{"num_hidden_layers": 21, "num_key_value_heads": 2, "hidden_act": "squared_relu", "norm_eps": 1e-06, "init_std_down": 0.0, "optimizer": "muon_variant", "learning_rate": 0.00913, "lr_head": 0.0139, "decay_fraction": 0.735, "final_lr_fraction": 0.0, "max_seq_len": 768, "max_steps": 5598, "dataset": "wikipedia_en"}
Each number is 500 + 40 x the weight over its row's rms, rounded and kept within 0 to 999. Layers, rows and columns count from 0. Numbers have three digits each. The size before them is the row's rms in percent of the matrix's.

# layer 7 attention query, 64x64, rms 0.216, rows 0-63, columns 0-63
069:465448478522504443513486443469534494442568499472480541490444492516518484469504458505562541496548521484494516531464497502433504564639450484514508491410488540483586496485485514537507529572529457
087:584521550474467561430539474514512459518428522559442491503512548495533443535517574501509461469488504509548500440474495486533538580490555500514460505480515468601454551443506515439533503504534538
071:532558576490460564519536440506505516455479539411535468553557499396533478469549462509461529518500555544479499535542510468471474506489491517449440490424526490533467493463548552557477455466519477
087:494546521572487442525482487499512522504581530497486475576535487455502583522475499510488527565469547483475498551493487497530386467521473507496507474508512535376515428542478498478508547517581519
076:475558533608505492537480456519483493500461502553517420552527520511516517523518476522531501588446562474449487583477517509556439474509489486533495458522515514440490467457428541489583549497536473
095:523443496428508445502573483515552539476563529480492522477464529506470465551488537502493461474598517546490521415510549494496554572532532532476444561503482500570515583470478558514476477545513471
131:450549487412531545507512532493486500473468558534519412489493518480487492547472481588569509528460527497494504502551442473517534604460496594551480495487454526490500476498513537476471462470473409
117:506449508557515443516543548544504457494515562489452483484429598432530562449450496508529490535526556509524463489495504518490549560482402530445508467504433467551470480516544535520460522455536521
094:492494428573490491560518560491507526494443513524542502542454459495463635445466540509498530492483482425452484480488431464509491501529497479526480473560526467445506416510524514464481438564504531
089:553502530561458497478552552533553514465455481583523450561509483554454502492476574509532523506504533489497440463466427511519509545511478450530449497526506453570504461489596556528434502438482495
085:444452444579492447564502453519428499482548460504530513526490463557509537449475474479540509573490495445470476523481431501513451446566443478494521476514468532460585437569464501521533492537513495
090:548417477385475524489412508439576512452522528467484491474418507534469498527539489479486490487519514494463509425543536471477566531550480569490524507458483549525476542503476498477484464583499503
089:499501480500480497511483541455462436490539486472502524493481508479429532461526523435516586499508484435582490578467475521477468440508492526466535503521531552385515401558554505480463524536477462
084:534499495460441507469543487517546471476470542478498480480450559558496496499525522461461426433517486505498471466485568454544587554518549476517506445472540522541530588472496475457450533577585507
113:513571516552553465478505429549467536529463513587492510491549504490543538446472493508532506512483506521470433465525490556497478490501528497464499511434494530640509564562481474485520471526438570
131:539465499492449451473538477533464551553475514510534481440423543465556502446576464472527469463412526486493454519592505455447442503489548500468489559496518418466495522492508463505506439519459532
131:508522520570463523458458530499475423492498481477524484407488512465557394491465516494498535487432458550497534478474477615499484500527508516437483492530488523480464533491386472545496462481529470
118:519460633498534497527492452541467488518540533479501480564516539472489514493445475479419508496501495503466598546549484528515506511547540578533490469518499503518551476474421518523542571518421504
124:552479556524461492506502467492519512477481480463581464480473426489475497496518520511437424535489459468454551459536501518530479513407552457532484545551409462517475393487540483481445471480546508
125:490512509545562494512411513517503497499520477525519455512460533472400412514528408582575467480480485511492523498487491537499437532536499468507456636464501510476526542475513479476510530531498518
133:513485483526487485469440499434547471455498485456495491435601559523527478493505479476505485473485514461440595512485449454499514455521476522585473527501499559499495518633504543436471480503529529
131:419463536526523459482507584561526442480473554519466563589522559541437485551511519471531505519474548515563509471579576491483471530492547473519512532533481477515474497518450511531446557534517538
127:490535467529425535472508509485499506508524559429461535459469556575491487463511528519509502465491536546509515590491461471543498479541490542535536494494523529522571425495405546493571424570476527
116:501489532545563464515548513488493452549516434493464458504494545532539431582529450548490478487476479578497500511540505557590502535466551506502411463571574455522490491467527463473530512538545502
131:491491529480455499480414465528570474429469506537480509497558495474461456512561546488459536541477431562456502597587566445489482547560488499494466518509506504487510460467531497554511444467463538
117:474485512490543475490563516522543432466507498513444522503540418528512543493476500519514517477406461506463507458415553498455542515515555518500557431486497467513518504425504562442588436469533541
130:548515430415526515478511434438510520474499547407484585565515466535548542527452497502528501448487467501468515536534537563481482483517477515446403493448472509566540492539517523509483557514482512
109:459397467539479480449486526473477528549463502477526485472504515538498481542539515513422565555458491475544512463483467481494419513556531543570541490406488481510461461453522542546466513414534507
127:479461534532502538482490469440598533523546533505523587508551524506473442469572433530482530465492574547540517527453546544449483545488501485472498504508450506409533485500472485507470422550451495
120:494510426490402490549475444574516507559544500446555574466530506488526501525488522570490521475523515546483518413579490488572480482451462462499526535524459564458486499526564472476521520515533487
134:577534548508461478539565533508499462564529484487412485455503421511437511519474531548556487547531558535459481467503494510489494468544545550568454476493531470479538524512440538552478512460429441
125:456498519550456501514438499529512446575503496515460474525442506553605435553498519489479526490491528494505494530440535530481581469472478505489500547489464478425624524518524447485493522503569536
093:492570552480469493487475544501538504508419536453506532460522551510482492573515498479533467463409489453470507514436505459446494454536443564518493469497528535519484549527392483450524414474485541
067:406581510521527487485476527534504519555528522574520449470485495559518460478528483523489470447472478490535525475443535477451520485522516433469566507413553501419479507507462430495470440423490526
108:517524557441478451469486497484551505476488593555560532530553512488585494565584517580491467506528444543457541496501486486450494507463510499444428488474544478534445483466486472444493496480437530
077:444537440582507542525497472503549489501396455454504474537518408469490561483465429480522515503466536480489495528523496520546474435486455540507509536516564477499555529484592502543534522541533449
070:465554480594463508519459541491525472487448495547483526525511440471533537473501518545482475425459500511443484486456520550448468482585496496535552512443538463532436426508510541424503574466519455
080:547473542435482436426500458484500494421527552487477556525499574479555477550531511567457513457557505505498472488426535444473489442469485570523470488492495524533505473548437545448542496469474555
099:539524466383539525498440534519518486542525522484468500416581515471495486482488499548526494414485460479591442484467569510465519509505450524529509541457543490554532503457463455468527493566519526
082:529526502462532521592441504537437507478449464461489465527484531424551517579527475600510498494544547506532528542464533479550509445522449551516520564537532442498526495440526477519496534571518513
115:510555495420431487503448501470549491515522560535473517534522518501543494527534495509496559441508503559480500403529549514499437528531506490458490494459497550550403473440385491487496506488486561
115:551521556432481453477489493441561487474562518557513501543552485452565486553525550495495493515530493536488527402511551441500493544514538494478429462440494476520421438488453536511500473522459564
071:532543469483500449553528531509613475486468530533506451536526517454530550565504523492503481472528498543452493485557483464464553502564464533481412503515456505594481443439476549544432531490496484
071:449460510544532522540432473522476503493495480438497461501515495528425537493437491431544509487534551428591463528473519557510464511511431493515569514543483524423585497522546506520520484580524505
089:446520468616535548559484496526512498541433486482474443501508463483448575485453464413536494539509517481472494504512505570527500509545481503558538498526481482468550535531538543561486527598544476
077:560474536414479461449485493467454518451550502498499569500449599514558481511554539544426473491541436529498510466470515448445498500524484514415489462449487529523479504507456503421487507463444516
097:469514518527513505568534478505571485541515480470579565470504514496433543479476459485517515468539456451512493492492504522508520452485484528550507540619520542485519457497507519485434530351479530
080:443486589525513444457517503532548471469442473485447455530480483428576514536544544462478490492491513505487480522460493545567507489510555562497567540442474414528540474505496474463540505480528593
087:492507442465585525539498582484511478449548384486499516542436435492544472515522493564482416542521552527527541507523471492478422527498542489511493528447427479475514537520508515501445458497473496
092:442552522410498511505520525484490524497503449474432512427513396456533486500518483473576399476513522489519494499460557508478502463503512553498533496404490449533505503535491479528494452518599512
089:537531492498519480540532522477510546488483494557502478546548474509517527481467497610503547542434547471560414521562511461488543446480459461442468481584532438513575460452506526507546481477451500
078:517462512497524499505493500478494523507481465530477469532409483547524480412434510454444521541425477511483491469531492502452501430488484425466485448602462531460500549484478568481485484419532577
080:426452526452452505479503502485452490503539484512522545477663504524485543463454553522528480557505478432524463518537517480498503498484457475425513448554552418468485517478560524494503486478506479
091:620517517534472485493470488459536461493436551441497442514541578531482525517569494551483487499475574503503465488536483526433489447528504462497545543524552547548511566480524497496477552509422455
083:510508412495500573514495500497524471518442477594453474504468548504466402500539445596588538512514512514522549486455451462450519482502479497528501492470466483443529482466469517525508498526413453
081:482536498497460454572561488436565455486504532537430508556542495509467509488526506510469504577503504539392474470528447513441491450580515533479427447491502447446486526504493435526470532531522509
091:468516568507443476542548454490455473468548510568455477466464457498454559474526462551482545501422522526474471457511478531491539485458477520515551575467445525580470427541489520457539541528458445
085:437442513526537502472535576484506535415498471505471523538526506479555545479521575481530431537526477484470505535471435499475551471594557507485428507430469422542514481544467532525485543464505508
081:488514441534501514498497471488482485467466547555484442443491491490496547531621505498546435498529528540429494429442400455511538493475475571465535525467518437511490566443477528546480495486510490
076:475504526531541508508529477516505498455614481542538472451512491497571533430459521502470499500503526420534634490547528494546521500552560569490529514475496472472537495490478584470514466515533536
091:501506586587490452478469535475426502482474467520439494496550469465528438466465480528531553587457453500485498474470492461496431407562473461503460497535542445475484499471491474467553524536502449
088:601527473519458500453496436448446492535473521485522447442574558495470454461534517463516501487434492549527556493507507509454516504444608514450549481516507533423483471477501497535512451522472446
084:538548468507534589436530476529426479497526507577464509504617540485519497508568495446514499504469477487503520522489499482487547496495562540496559407529559529555509484483512588516560521495495522
088:518487469474523502498478528550582497562481473519527462497501453519503555434498437537446480529487499576518458397503425466497510534430482471500459500456515560590511418506494508466504519504572477
# layer 7 attention key, 64x64, rms 0.217, rows 0-63, columns 0-63
056:426469451521455503502588548524479489516509442549475486543455532542513508454542521522506516536534384466540502490512450435457546503448511504514517516542516517523519464553573589564499508539532521
063:529443480440437481490469489444479537469424547499511453545491536452534499489475554505509468475475525495559445465533601519443403541471497507483474545460492510496454427478547493502474570502558481
069:477447473428433479531534574483533496490558517469401487485420551532428536458500553507425523505518513463492477497559458475528582521474460504553518471477544549492502530505480438502513447517514526
077:506559541523505505500465483478459504473468467456470523572566493522503543429560514554537516529448590489538525587545472489471439450461505530480522506432522555468487483541475555540486481406473513
100:495530497618463513476434455532468535508496525442502491511555479464526553464540467509536478576421493479478534569523457507508462403541511468552506449523495486458522470495463510570540533502457451
098:498457468407560487483524481501552511465497480554495566487509446507496431533527546534507495508590475527486503444451487531472499622498550484498447515513444491561437494535513508506527490556425531
120:465575519411527565523531543495476516481513592462556420493523486479481527557495431552543512518444500487510540515511446458493520560490482502511512493524486564458488478464483516486462460418507406
131:494425485554534466492535546498528482473465519510468481523428598426575517453462484475489508520520562496515524498484542506516534554446404510475497491530449475526434485477544558510460479430565504
080:511461418567536439484489521515456528508506377500461458494447516507512549538502455465532504540552456463496491517466484510488591449518509511492507529594475510492573484568463459538485539485486454
086:461546488537500533491595547560485475476523495529496495482452486528484494449545521505534512485477449466473458502459432500537575522403539504541427484588487410471555454501525473466493476560519512
076:476543464613513477513508534502496563523492481479511483555560507497498540506476426514573470521531527521544533545526454477484447376569511521540539488545506520450565460517492521542518467474502441
078:548486535440488520440480452446559486473530514552518487494503474450585490452525516498451501435496519533463543466498528463432502563525493491409476554454460522570392476501505516483496517548524543
075:468469506504464528425498528502527406452444510480492465378449496520509505463547539478503537460474476481469453507463487495471551540486504464512508478457509483418515449550474474547515531560576419
109:510491500453483462497588520496520495444491525471460512563447486535456535568497549464535486501576499530487465430447509457576561486504508466493470507520515444528521573409499492453439504546576499
108:498572511569534483485491460550520515524467512554513465459595497497557546492469427593544516518433486547442469471569524520506500472493536499530542503461462570553532489548469471457482513488427496
131:487459524452477450508529547552459533552504568516517479467428548453585529435550477481514505478436546479526429522552531499461451507463480521475506565457539425441449515475501480494467444526473532
121:531544523528469509489491531501493396503484477496538452422454570436542435459443514484473538459467448527498504459494526645496490489494482459440477510481512504489496524458406494535486512500502488
120:535433619511524500504434490548527483495494520462524474536521512439478518531418464501425517487513486448473543540540491530499515472554513591519505463527491542502573499447460486498484561514407485
121:544553542562426459483486484487534478485466462423565523479522415510519509486501523530441426463500488474474552472537518491499458505455525501538515533535416463503460373515539506505476494482564506
128:474504530574539549458483454528507514478484476527523444481463510519402408502479411591544503485474484515495527528470491537497430520523543500490479594464485512446535567474511511444547546502486521
100:523459507533476540472516540499519452485500452439457465425518524569566526495485488482501477516468524467414595502470449454462512482544479526570460516472476513504522500599549589491450453515511528
116:429439534500484489519502580531513456475496610507448533551547559573448467534511517493545482533480556574522499461574539496508515511503579525527532505523489474506504492516424530537478551555512516
120:466539455533466539471530501489494501543550553467453520446409529561472505464500527517524507491471513524498494572460433464578499480502458505541502498435541497528557406511433578494561485551493534
124:509518499530551497509553499488524475527522422453474545491497477532563426568506429510527455525463492593489512502533486520515491549479553514508419443597573464525463469468542449527520514539549492
108:518444529497432461519441475478580461461447496573469483461557501464476477540533562499486518530490420509421515556571590440495470504497492436490457505458545538492505497521491522544488522498453545
115:475523526429535490432551522526510469485506500529475509521555416493491544474480523523543537487401474494499514443418554475478540509536527479474531442416519480497496475465510561456606474480507556
119:539533463403499530455489428455442513529472527438496578516508494537521555546520512528517529500510449503513514493518523558487481511500460500418403505418501518561519488570546544529471530455452512
113:454388512475483480526522525477442513558495527473556487449464481546582487528542544520423574541504494486529517462466455502494415508525502512553513509405527522514439472488553516544463462482521517
122:502456474542532480476486462469565526494524519536527622489511516524499493492586431524486527474467623523522527516452548518451505550457479427437518498482436518451542478505496485513469437517504508
113:476512472450416480604539515570476486536546533491534557467489477479482516511461537560505553507495479525499518440565502477584457461479446460507505522482508589441462536507561491480514572539510502
132:528547508520491500531559547523522449566528460502447488430487439506474451528498521567568534512506584516434486480523518517496469442525538531560481493507462394499526519490459518505502518428414457
120:491508524571464522482447508553527501563412515555481462501487513488573490574491514501475492432515576521512476547493506520493583444480496498536501525504451451457615506518531449468502537450557487
083:481436448486537503499557423464479455524432474475504454557542496543485488495527514501562509489540548538480487552599485480531531507563467542527479516537463427461569460506575511485569549540490494
057:518437471485507450472508482481467457453493542574464403566488541546488505490488494488496483468612450469526550466501457476515494539538494460481539492473510447439512472474505538532444572418449533
115:510465494392472408440495512485528505485527556543500546489499524492486442513586542554455544539553431523469463433531462494469447490485543480460470498495531514523419459473433460494502521513480538
092:485536488649529572515522468497538494507483430457455452496523453479554515482467472466558473486446603484496472553527504516516510491485491523509542526515529454516593529490568465528537498516511480
087:514536533565502506495517552486533513484441419528491428530523484458517503440459496487541471491506531498472568502562490505528494485524456471506537530522486448494605443519555537555605585505505458
090:514487523409450471475503528481512506485514529507494565496494569514505505570570473532437523464518416501503516441459509530475461428493427579471499557461511499495412492450431527451475472506508539
095:553458537467490456509462515533537449501501599458494509471507513463457445459484532530521527493509423513573485491478563484462510543560419529545559524534541487571574505512432463486521492566474492
089:537547455532531500520444483526513503472536516439475465448468463466519561459434546596500449465490552481506436522486564514481469534446542562531527541599480490491525489475553521459524513579512479
135:504486494396487474464448468517520477494517550532518545527481475471520481515543549514468541474498403552511493434483521470488478497536518468450514457438529589545375511480413504484480498536512503
140:555475442439517467454482495505483476521564546497505511516473470505504501522559533537508535547558422541547523443523489494484461552477546480495452492415551535473417486496418506448446433529468552
063:475521498427523460503532513545614442577492529492511515476493518482501489555548487586519537474470481552444509477543448498471547461512485575476467530539511499590546429524461478505447509450505504
079:439501476561513599557511452526543512570489526479462485482473487464507538516419468467505437431495595465508527544412510499500527509493481448561552515503539484477543528549577527521501495480509515
112:452509527567528586510531471477527508502477450513484475484484490525531544488452483476574488511464585433504510578446525571540476517512530462564522518459476432493574544545573507568496502498539475
108:525495501405472424465466507483495500460564543511523565446463568522490528512545533530448552524552404520501446434511526447444497500522501541444465492491496537538434485489416486465499500465484491
099:472530529581517469532531510497522455465512505487472486531537530456437597512461475512478448522496527445561556487487515540523523443517450525485496503614452513529539409443462545527467539445520495
088:472433589472564474466487504533439530448554492479481462489523475459585546467490551514524477499499452480528474537477496549560460533480507577479499517395478488479521452517454450465583493534515507
097:570497490526583519489558552506455459441477415492535406555478443488527515518529543481496447538479532532546543464514492485465524545515505504490435479541456483520436565467531562554530520553506492
083:482503553418518474437484569526472502492425506465493434482499494473431556479506510460482437456497482478522456485535541512460500531529523516484513513450523476540421557450438451492530485605566473
086:550464427535543476552541473478476509543461532520512470501533446423483537546457437534505471482416501452528432410511499439493517457448475479507503508551545476512567540538518545449486468447500536
083:547528480554500481571492469528469545431541466556535477488502456548530553480471518433531489538466423525524480526489489481508499449581475438482454442501433496486501565530438476477527464405517523
086:420552450510458470481505438520491481553514468537505578537565451484491511531518483468498520471504531527528508492521568460459550510536470547510532552574552431488502501436549533492537437423440543
082:591475534509518453499538519556477446544582515517482519486496544445508486508564493539502448462437549481509529496513526538451476503519465537452459564420439547563539534540468528572525542454493489
086:507505495491466570511475562501588468547531493517488481413460487465434481550518442565527458530487463460449467506421522504443551463480494511455524427555515530470516529478538543532432534491473444
084:527515415579538433481539448469506500509532522511497468541511392518508560504483513534565498461543461483435506532481559542457491542557556569556454511529483455463498455481481491525524442493460470
090:518523553494491484499473462471417499506516503520441528472478483495488471498500429507529474464416471518477519469530510511518549547417495505609506475398447530541450467514480564406520551473472496
089:460500513447514517454539483469516473496416420499512537579477504513500558529477492489536496496499495471504569459441473500462484457513491545494475463516517354500464484560567472518454576480448527
072:360506503485529509457477491507542471401416502503508563451452500480528482503572505560564444488515526462493464508507463542484519522515559506493506537433476490495489514476494561580475463475487471
081:458515437491602542529516485509492476489508454464535547454504455506585535450436527481539471520511513477558581439480524490524488553522595494517489448434496461525500479511459476514554459547552535
092:491550477550449477432490555503440523532514503504512531517505564483490476501395520527514496603467471469493518435476530557494472392458508439509498514540549444501507482445567510503554516472460511
083:552441487471508470495561472474474452555458498515511450446542527447486490422552533524559540489475538546524511472488489466517500466492593425481516536484529576427576483511472458533568457530505495
087:525586532463563541411489496549448490498522467489506565458565484509486480522502523457500532515464442497528475491485448564435460519459483530474522424516539537468506450536491568442559543536437505
100:541474474580471547557538466536551524527495548539512512479463409569447475502552496502505517527556491522477493485544403463488521511419467490534512481518510456505523455582527501471502468453433435
# layer 7 attention value, 64x64, rms 0.266, rows 0-42, columns 0-63
109:508518547493463536595486506465417481531515453475492522487463516555477477507535516524498469422517502492494591495540475515524550501513480531510510457455594544445490532458487507496372520444451471
101:494467512507437458520487515490502452375504538539459513483535537518415472472605526515484523484505458503560523469489515588491492521488538482453470503475461466469516419529499572558511472467453538
111:507545498552538440498506481480500459529456555460498485480472580519460413469581535499449540549422499580438527524487519533482491549416529510503506510543496444530510497513552493512491563455436529
107:559561522495521511478555509535500492497521472540491531438535470545459520446502517485635447434462468480483512475535517481592568480499503530540443445497495552555469452496498471540452529514445483
111:532565467489538547507504456526548526575445509499484473489470561531535528548544516453488520519540485487543515441528478412499494458523530546584496522525579503447491497523541604489561521525442470
105:450546498496513473532507508469478469489419451543431475491524548507556475447526476510533502496574446501519478513452452578505549420566489535536475605447441524457482505497458468535511523516451533
100:487484532501477555489507470558450614526485498624517515540499492545518491517578541485530451471504475513554468519513505516556473434472488495438484524514519425549499508495518443483529538557554560
118:474530405442493551519518506497508536542618491460551525499503515534490485448492453538512519450460525507516556506494414496504557469492628520532438539486497527478461517518478511557528464508545506
110:514540524521561504508528553361501505417495518493483482553579589505508511538490468373543488464517484530537489484524499482492530561509511552483451525520546523527524524495515559480513513525527492
104:572486505455524455523505439528543452414468455523446511504435496494510455489464574506465490531512503450505522591514497507578535479436492527442581467478542504474572518544481488514450506540506451
106:499478537481519544438484548468412446493506474523491417457500567495548500446583546450500449522424495512410475464500520480502487483464480437462533540503526524497453479479522530427519460479528435
107:512474452548511461490445466534501524497445523538592492506553418480516488490542509485476581485479496541418546494497425524527533523591466431441497449536566475485494540506517525426497471510494523
100:468450474475445502526541468497518548499477503529477492542505452515557439516525483462515511552469478525446483525565534367490486498545527476515510515468626525483538521418468502523514470496563556
106:532440455518519476507498524556520496489506436478464471406497459456554473501484480498497480461484482528486485503524482520541564488542417496434429416473578484532501497495446525458599531506491421
107:539487441471565461498554558556457494451488537499483482495458538614524481516548537496511526544512596476556424501419465472487504487566508546496521528525481528454525511454444544511480538528473481
106:497475459473541458553481401493496484554493477517477432517487465480545478556483500501509440550445476473530474495475488484495453511538451480533453477487349420496472412479522503504501456510512470
109:508531520489541516525563541520462476510444500525498551436509433475540535532546479460494502543457441482537527500437495469523486514492639497499532479520458539549419521484508590472493485511572455
110:469572497501548491494492533452465528516572547536464506538409458459479487519504532545594487472482561495434503494541426518523472457593480449510493521486560480541483506460434560481510536526523530
109:519594466505554499504473506501521496535521507507491480520559440484524484534476500530468522504523548476448429571480454371566501519458509498413499515489511530555448473542479458504525534417484550
103:550531550528440485476485414526471516469473433453491491492541473512570488529470500588615561513491538528509492455488456515513496510443478467467486508500607464533514521572510554483524497542499480
107:415530470426503471535515499516560446614502447546524559470469478582466558576508515476518523544520469503486477501468525561512517512518548491504508493461529451406531500475500429485536526498511515
109:464544533479479480443578494509482501517532538419459482564552465468481516549455435492506451524529428511564539523469484526528547550443434516457536442517569542509504502479497476483515502425554554
097:506478529501595548581527507462419479459495464517577534518501462402446504556501520535503486499500497501477451439463500464511442448469439478570514494503522544508544466502473505531591495511549476
099:528504495465443465524540539503497462510512534519533483404548534524497462553409473480526524490473458451434576515504384494534468512481543484509580557546494456490524490494490456518521512523571554
107:451487512514513499500521502488474561539543438565462429432553423535525481488504492438488561550526499525552503526478512506521473375504496489532471506500543545559476462602474486504475460483469456
092:530492447466551487544440487522491604601471466528440547509484497545470411467581477479547483498554501444480487459513511520491523453525494408469496506488485486478581516488490449512523490477532458
097:455449518528533476439501498514504536463510503473446493563481470499459471593535378443449534480512496437446484472517550494453497573494505563447517555477523486484464444460525545505453534524528535
103:515442527484547503412498437524476464503456545521543519530540521602524441459500485499447446458498523448546546535581450539498487498514499450525505500471508511451517432459555541592476481522522504
112:536491458475513495478410525459407500490558474535475524446492466466561477438582448517492535427476516554446554508451511506507484549460543517505476481511484528477559461511532460542519595520474534
119:469492477486433526481501523459466479501505565501521359478467496524461510462542523593473510537477516483514464475502452546554517526541519566510533480445549552567579579488519506507491499447481507
110:424552568471478467490540483476534548538475486541514441482487544459482567461532465553516481512514521514574436553587492456521489509502526515456483498562548518487500482408558469476524408524484511
107:533532553482525494407530415489463426539530558521486493539455448488512466523507479411497523488459515524461434460497485472515573464453506520565484428468491446526485586511480443526525513509493534
104:532475517535503537460488470489468563562514607404434481505484472477524471548514506453474420544537494454514459507488560522526535515462509524480530495461559432507509517472507479433527477486563585
076:451476538462425487524503506538459505454515525420525454440503496478503508478522507478512572487412565547483433476450543505619521519466477534494525503506536518536476492496585541513422499461513528
098:491418561494505531513457466514489519443499531511525447473371500470521446537452456478458534454519469507520462478478544515489520464527424457531493554538588499496418515475475527568474498547509521
080:510490498510500479562439491476483476515492520506478507485569564559500366492503440487531454539462487485507551485503468541585535493532493517463404530582459533544488523528479456495499571541529528
095:525530465474498550425459515467528450533505500434533507473432573509441475469577522427470538489512501526569446488542521461542483497477543477549410516550464546548534450544496497441536482506513477
090:564453527538530506481536533433514437471493469585522520506418500481423507524506464451481488448469494502540488400466516535495503531509446529546454436486451497563525425527485519488502567441521496
099:453510446505463519465458475423521492476492516598562504465482500450512594511496556526492537507500447490571473532546428452525528467437516499528508492534469520529510458518455504479448441457597489
098:533526451540525461480526542451510521538531565497470531505454494476481502528570554566523497533458603500481530490426462494510479485536522497456463545559494484472571516529506436606531502457439460
096:603538515452514523460506484511487414499451512500542513518535556549454434511510480467556496458473443522523492477510479475527556459464497481443491548595503581494471517576452506475484449511554456
085:511566545482469517495447534531454521528476472517484516486547431531492508519480401576535476495538473517438456456540518528481485520522499499485449582536574470540506433415549554539507521483432524
092:478483460513469564548441456517503505499486495545502486530509510515533483458579499436464520512539516470539507508524596558513475459574452418443480583473475461468448425542538517508568472512512536
# layer 7 attention output (transposed), 64x64, rms 0.233, rows 0-42, columns 0-63
102:453495425564547466475480501489504595448476570578516472507564540403502518530544512466483480524498462560525477459504527496415519469460541452464483491533431490518522457543534477448492513485525518
137:513510429552545528440430416503463529568512487464556529542473460433535489517521480487527408491530534563434507448507479419481502450519548519472541469492524525566485550484539479482503507497551485
113:502456482461475543465539531565500467480583490488476503451509423494546556488412469526540416479544502494488470450452498480501524490568526516500550465470495468486547525557424493510548419551551511
122:489462478514447482536424506460512499495507506455493473579443478452543481526497446536405504546542504494520525546448420486412499485533418483494579567470514491452523517518461494442509506440519496
102:485445536524505484493513469507461492520553493497557502559562482448479492424401442544524497496504484539474499529481528558504494579444491442424558506452446491536442505489413472518476496439536466
107:528497459485489473472507494548517506510584539466558559511474438478469528565555527534449518441443552498488558508531554477531478549468506433504561393484530446579535524443532498491495469503493507
107:488533437485521438561546545483552410483517472413428489470524470470467458492496523485474564502471508523467529501507486456444566536545498569574506453573462497484516516461433534481482472484528461
116:540506563555514522465467494521498487467439514529507447512489455505467533524530536439496477564559488525444430451492563588478464580537429513456574466481512466515496478450550576480526502493489538
124:506457510496385492494475467527501452539489475508531541461425446482460512490466575548445530579466527445457442527524535482464439459450475442540496487579486499506472463517506459535494463489558533
105:491487476561512497523515572455506550598522511499543446491536492513484579547498439523501457520521535471491511415540519508463451499526516524574368545567452484507519473513490480512469478461537492
101:467582504525515508547511452548492547508519518429421576547510481532453542530438469530486561508544500490557479534554490467491578508489477542516494415488510448528522565530472487528504562509548563
118:494522573438467561505538467492513474487562485434407517457473572447501504519517509524532422533480519499566472532429556505496496470417525521539497554466430520524497469466451461551512542522495487
101:569509555508593536470481483466511497453468493448594493488432534417467526493437473508489489444545530506533516407449500539497524502490509490488525465497406508513429489546530488443500531531464493
107:460527533519512540500493506471508489558538517475507500559503476546455524510496484549524466518514529436514496475517506467461484551443552540580619539486394509471471492521501482518386492480445565
126:490526496518443522510437421464520519542550459485547523514550469454472537490494471499514471463540408534433573484582520543541512522501508527491464522436492539573492496502613453455520509473501516
115:442495547467468555477547616463544468496547556485526579493542496551479484451522504498527571465536532512492503575486513491523509470452474519449517473484611528526542552496481508457520555533488534
105:530464442543469498496416456482577535499529462498473482560467532526457491467458498568501455477565538485458441537503501501486483495513383446454456482473510424476532520431481435504491541512495541
097:497500517465467468502535508480573506442462451492596558486582523515601509474505478419432528448550461493517467519474552477515536522494503538489500504448465512486554440487564480588485498482474478
103:514428521489480560473491456443527473425491488502538560503478511487503455473522452522534486438492461504533537430471580554491529441547460494616516516452465529511546479459498555458486519554539453
100:535493472453574448496572545549493532587502544518502522518512497508462545465522505434421428489536493453541550592471513479498517468525506537520516487441441483507487490427441486529505520427526462
101:501498493536460538535506562463481584386524542463513430490513476434505454453563577517481485487558516497499501527495465499480460582534499480482448517465439547511507495491486535554437444554471498
114:609436454496510480558450485475545558491497496593504536492469475485446511497564538505508504488552550497473462459524424461464477496544507539557491509506398487472494473481492541493505522558454430
102:507472462483411470443474414497533550488432542458457541529458505525576507440529486414501525512505537513559529532538507472473539491476508498423457539492490488505398495512522539497437455496500545
101:445501513491516541487529523470510523505510472458475505574420480546473552439547511509462479572577525482550446558495545534485482544523478495476432403434479518463522508554512551548503485538431466
113:500495456487507494515498569495509456423468540490489549554436549455525524549460521562534470505459425478463546466531572421492510562482485471441480480498472386463530540470528487459510502531536536
096:453512513533444550483558506502453390430500524453510485481515495430527537568411559507484506465525495563508491518561517496447478518532523531553491523563481504458471519493433507446489453538514568
098:565531505503425472546531452461528474541491477488573516394493528509528508477485560503587498539454523559490512512488455496556496454464521459542515437510440516524559515559505543549579490468468480
121:461526475463462548518507570507463523573503493511429460476435505488485562542432472471550587524468442538464491538429510454503542490465473498513516479462491509529490562512463516419560505446426503
112:459499504511452527488604485539586486464465502462520496513481538549404551560483571512492477602453505419494481529502497519508532477580492497488536482484487511581477515495458529507530438499528509
106:542505509564527501522514530560514489515538454503502675502502546492482523517481461450561481521492434525474576541495560490504466540513530468505486466497472481471478438532517450486517475580453523
113:511442452519542498562457547533485456466514524464516516510498493502536408509486542433447539502453515484444564478446528540469495524505464541572483509470423469552504509576442487470477576573513520
102:499521483541476550546487541518553542476530436456512562431527467526498539507519488585491460539620537500517503524502504478453462538494481502453533539506526545471504406424528552509447497499569486
090:492534541500470564412502526466482529514535557471468479556536512510488501569511463449439426479527438518551503566494554518531482489435553503441532501520535501523487577480537476502418487460546563
074:567459487566418544529443516468483470497536520501534453471469542473459467551545482531500558504434601497540466487515522544427514451463471518524512544513484530540545514527573465458501512485420527
078:550421451464386508489483431520543519498524496520461545529428521448481477522530572491463620462480495494461501524519457566520496509428500495509538498542534476539483545520467493486488479560485526
070:447523461593444498481521543464554477465467528557508419481539416491508493541459494481540529457472527450467564461515467506486472422536501489455460538534451470520523521583475488481483522464472423
084:547535523461446488510514498473569444535516505495500437470459576552452462555570493535417477539427554552482461490553501481460499500462517436492494537535516499551572501489499490466547496527420533
080:506535471569434497545477530478461440469470534476516461507498502490490528549517438423538469467428513535472472454518480491531563480528433477502456494543459475540527496532427543455538594521417469
082:486551508441353508506479493475459529483435538511484546503496460494495539555530456512482528492459442523498439487523482501542464483425520502493494528566573452497494437448436539536426503490493496
089:479516497524568462516552477511508507524510456467488434507453546512479550479576499615559488500553497451525476500453493457456510500507479473511505487482430531387503539501505473511517493457621522
090:525605502452515411524550490503476411546455492511495525429519507550459475520470517461519552499496492523533461448571459490556521473482514502483486475585490471578521509502496450503475430520568471
083:532521530471506531487495494476573528561537573544499480577569447526527533555521424645506483516534537480494483474547527495498486485488527501501474507485506473496533426448533540436460526499443514
103:566430525580507546487461468458513513465528482546532491560519539464505479488591497518455483474494596536468522534444531488397476499521491456482504546507523472428485494550516502522493541555431463